Weights of a small GPT-style language model, trained from scratch on English Wikipedia.
Size: 10 layers, MLP 640 ReLU.
Architecture: LayerNorm before each block, learned positions, biases, tied embeddings.
Training: a variant of Muon for these matrices, 16248 steps.
Each number is 128 + 24 x the weight over its row's rms, rounded and kept within 0 to 255. Layers, rows and columns count from 0. Numbers have three digits each. The size before them is the row's rms in percent of the matrix's.

# down: layer 2 MLP down (transposed), 640x160, rms 0.0484, rows 230-246, columns 0-79
# up: layer 2 MLP up, 640x160, rms 0.247, rows 231-246, columns 0-79
down230 100:121134135150144164154144102116166129114119098097123138100089115152115103128087101157147118151101121088096121098154142153156063167165110163089119108136152118151131106140121152111110140117121127116164146124182143159155099117161138120145159080
up231 107:146073145124142151131144145114107208156140155117126117131127093123130120097089141141134140154110094156140136104096154112160145160149103077102146097139097170135128112132121164104126158134091142141153082110126123135104126133112071129130107117
down231 107:172098152133129118112162110084115115129169134166144128167118146143140174147138109105133125079177095126090111098114146135146146154137098135116111099157113117115144070142132129091097154118120111096157108144136151127112137120064110124102088136
up232 090:133166094104137141114097094109100172144159114107103160095169065092117110133076118148111152151137126119103112133112117134077091104130170107105097144105131134125103130144130153127096112096193127122100120148133131132141133139151155164130123115
down232 101:151115112100169112131125108153114148181168091113121183097162086140113134171104141142121129149169130102094153088084122097123145121122103127130114140125143116128135114131109113150117128145151099144093132150102176121183110114123154133155108108
up233 100:135146135139108146133141146163129133133148117169152093122147108151150126115067104109165124153166152124080143152114170109086117145185134096096116121115116160092118121144102124115129154115120158088119110128135110101129139128115180154114139116
down233 092:151147120176123146142194071145158100173143115193170106119136120150154139083142166127115145102129100118100141073116114176131129115130127098133106142120105178135104124125139134128144102173093132115116094118110117083105106102084139098114140149
up234 099:110140143144129119166163123142088166080153120122127121198146117143111139151134143136166162148117128148118130168143120182095121150109100171100130120105144149153098127117126120123089156114126144099137143151148129120138167099140122119105138141
down234 094:104144082157148126155159147158125111119135094109122155108172140171144105136108144106083124151130131144124180125116108046100116103131101156105158105116165106116130124166137124130142161150085135125129133135133133118134094120130118131097150154
up235 097:122143141146124107093124133140149132131124150088166093104155122155160143126128101157108116144128154114140118158137129126150103099087122132158119089168162126073120143095066090140111167117118118127147136150126138116121124155157148144101121099
down235 091:116075141111164126129089119110090126103138084109132153155109113158133097137110118127092081118155124139138134112113139153119162125158126111124140109136123100112131141119157156116121077148110176085113144126109133204166161090133115133144120149
up236 105:131143118132142118114171168161179121062131092088103143092134105117120094138118087098133133132124128134073115156108161147094149141144124108154086094120142151147127130104126129159142139137123089111161110123163093160135162163103141164127138102
down236 113:129195111117132143144128128109161116086152149088150136138090131141129127133114088144143162104160128123097110178135155143153139094098148133131121132111105114117137095146098134145133144137141123118126144076120150084144142141122165122080115088
up237 107:126123093125133153137139127148111110121153124118105117156119135154133071164074140123132159087156079186069106091155112116133139149144151132125137116076146106122128102154147098125143146139128126114123141101155122153104154127123100098128178103
down237 108:161147146157146103108118171098100104111159139122123156142151111169129108131104139144146122152147078140103105129133122102142164149109149141153117151126165097128160114102125133119104131151117098107108118099131110163091114146159108093149110119
up238 092:110121116142135131099123092117104086088135162145161114161152112136135105118155109116153115130230146114154153119156146145111121154100129117149123145176161134111139131115103160149098123125172126109095113099151149111102133142140120155132133128
down238 088:143129164117122154120124135122084138116167129148080130126134135142130156157128150150112142164068112123133130119161123092140100089107122086087135168089121140153115122086174094102123116107147147093103127122179158147172126160138157121105114180
up239 102:119132120176161097130124136133143127124175126117143145138151100142128107145104115086189148097154140112129134104182111148135149112106151160111088108092143125129137167143134149123134104122105094153115130156116111104129108132161132167112096130
down239 101:158100120074175133124116106154077104123095124144110127085095135131134092076167135110117076130116116062103124128128148131144133129143172137078117142145111117105134141127121137113139132109154138120137119149121117159135144142137147155135165112
up240 102:139111133095128137114109094161100153084146156081128151154072126160110146143143109159077124170127140150113120165154134122131107111095095099115149112145162149140112126110121140098111104105102148101143116120130152154125137165118131123118158135
down240 100:157110158130150117136155109121099136129068131129111103085138137137133090123149174105166137091143140113136144129093174110076211136124126147094137164138097118129137092118151103086134118123139118112150126144188110145098114175100128135136130150
up241 093:116114064147128147142117181089145136145123111098110149139129107137121141123126136161151149151102126126137122129140135085116155096101138074134137096105160114129136108154135113169151130121110106088167098149091144113092070127148139119129130156
down241 087:109101148156161092141134110161115162088143166130107149157122143139138138126120096112112049151114159106156152099155163130111140093144086137104161099159117116135131138111180094093114110091167163131105151122120142140115148139157155111093143117
up242 109:167159127054170122104113095163135140096114115107124149142099177179137107152135128141154176108123147096155127132157089142100127144178163109129116171125111133132099148131129162123107127145131137096145139134145120116126145133161114118125161131
down242 102:147157119080122100111139107133150165137113131087147145129118157132131118106142168123152151104139129110098110121078111175100172073117140161155118150148118173139128123102114175148132098126110104093117147141134157141142145138118156101168134108
up243 116:173132093096171110136151122168097155102138123115094135151154128097118159155164121162126139132131157149097093138118109132105183175147152125145104114162113174132089117116141149128122109170127124125124135128088131159139117100157050143131115108
down243 115:124111125111097167129127124161105133152168137142109100128122094134144129124103197102101154151149111121078073120106070132134071148114123179134140075136114111132144162135134128143091141150160085147148114116126126126124097128123139110116086116
up244 090:100146096121121147112122150154162135151150140122118137121117120098118120120182115162127115152117090156167127133130136134170147160117186120117106094125109095161111117122122188175096128116140179123141082133167161059077125134138116091096171147
down244 094:130116142145109114136132119103097132099149138147086160076096105136147108112163169111136138137071138162145087132181130170132149137102156133111118186135146113147094114085138149145094134159098116137141122130138165134142144143152084104139098119
up245 076:131103108086125111158137118136102182156102127167133136117148138113121155132094164150136144152117103119132108147121124118125168100143145104145111132103137147116076121113116106148103140141112113150132133120134122145147096124154098123097130108
down245 071:120135110104120122147133147116108122105114127148132124170133176136136133138135148120131087128133153119084101139106157100168185128144130087091163177118167129120108106119116149135112155154095139109086110119153100139176158143130109149131076092
up246 119:127174128131126144136077174168124136112167144139135131121153092138156110138135116119085128115177158140144181120127120128121133120138149092106108120137129143138096098113122129120162184102123160146155118116117128135123156173130070133153100111
down246 125:127149100094091135114120152097122162147165139164103132120119111156170131132120093119119127152137129142143152099115087111119159129095148149172149127099113155122099124164115151151167103130081167130105133096099104141102192107129133135186145125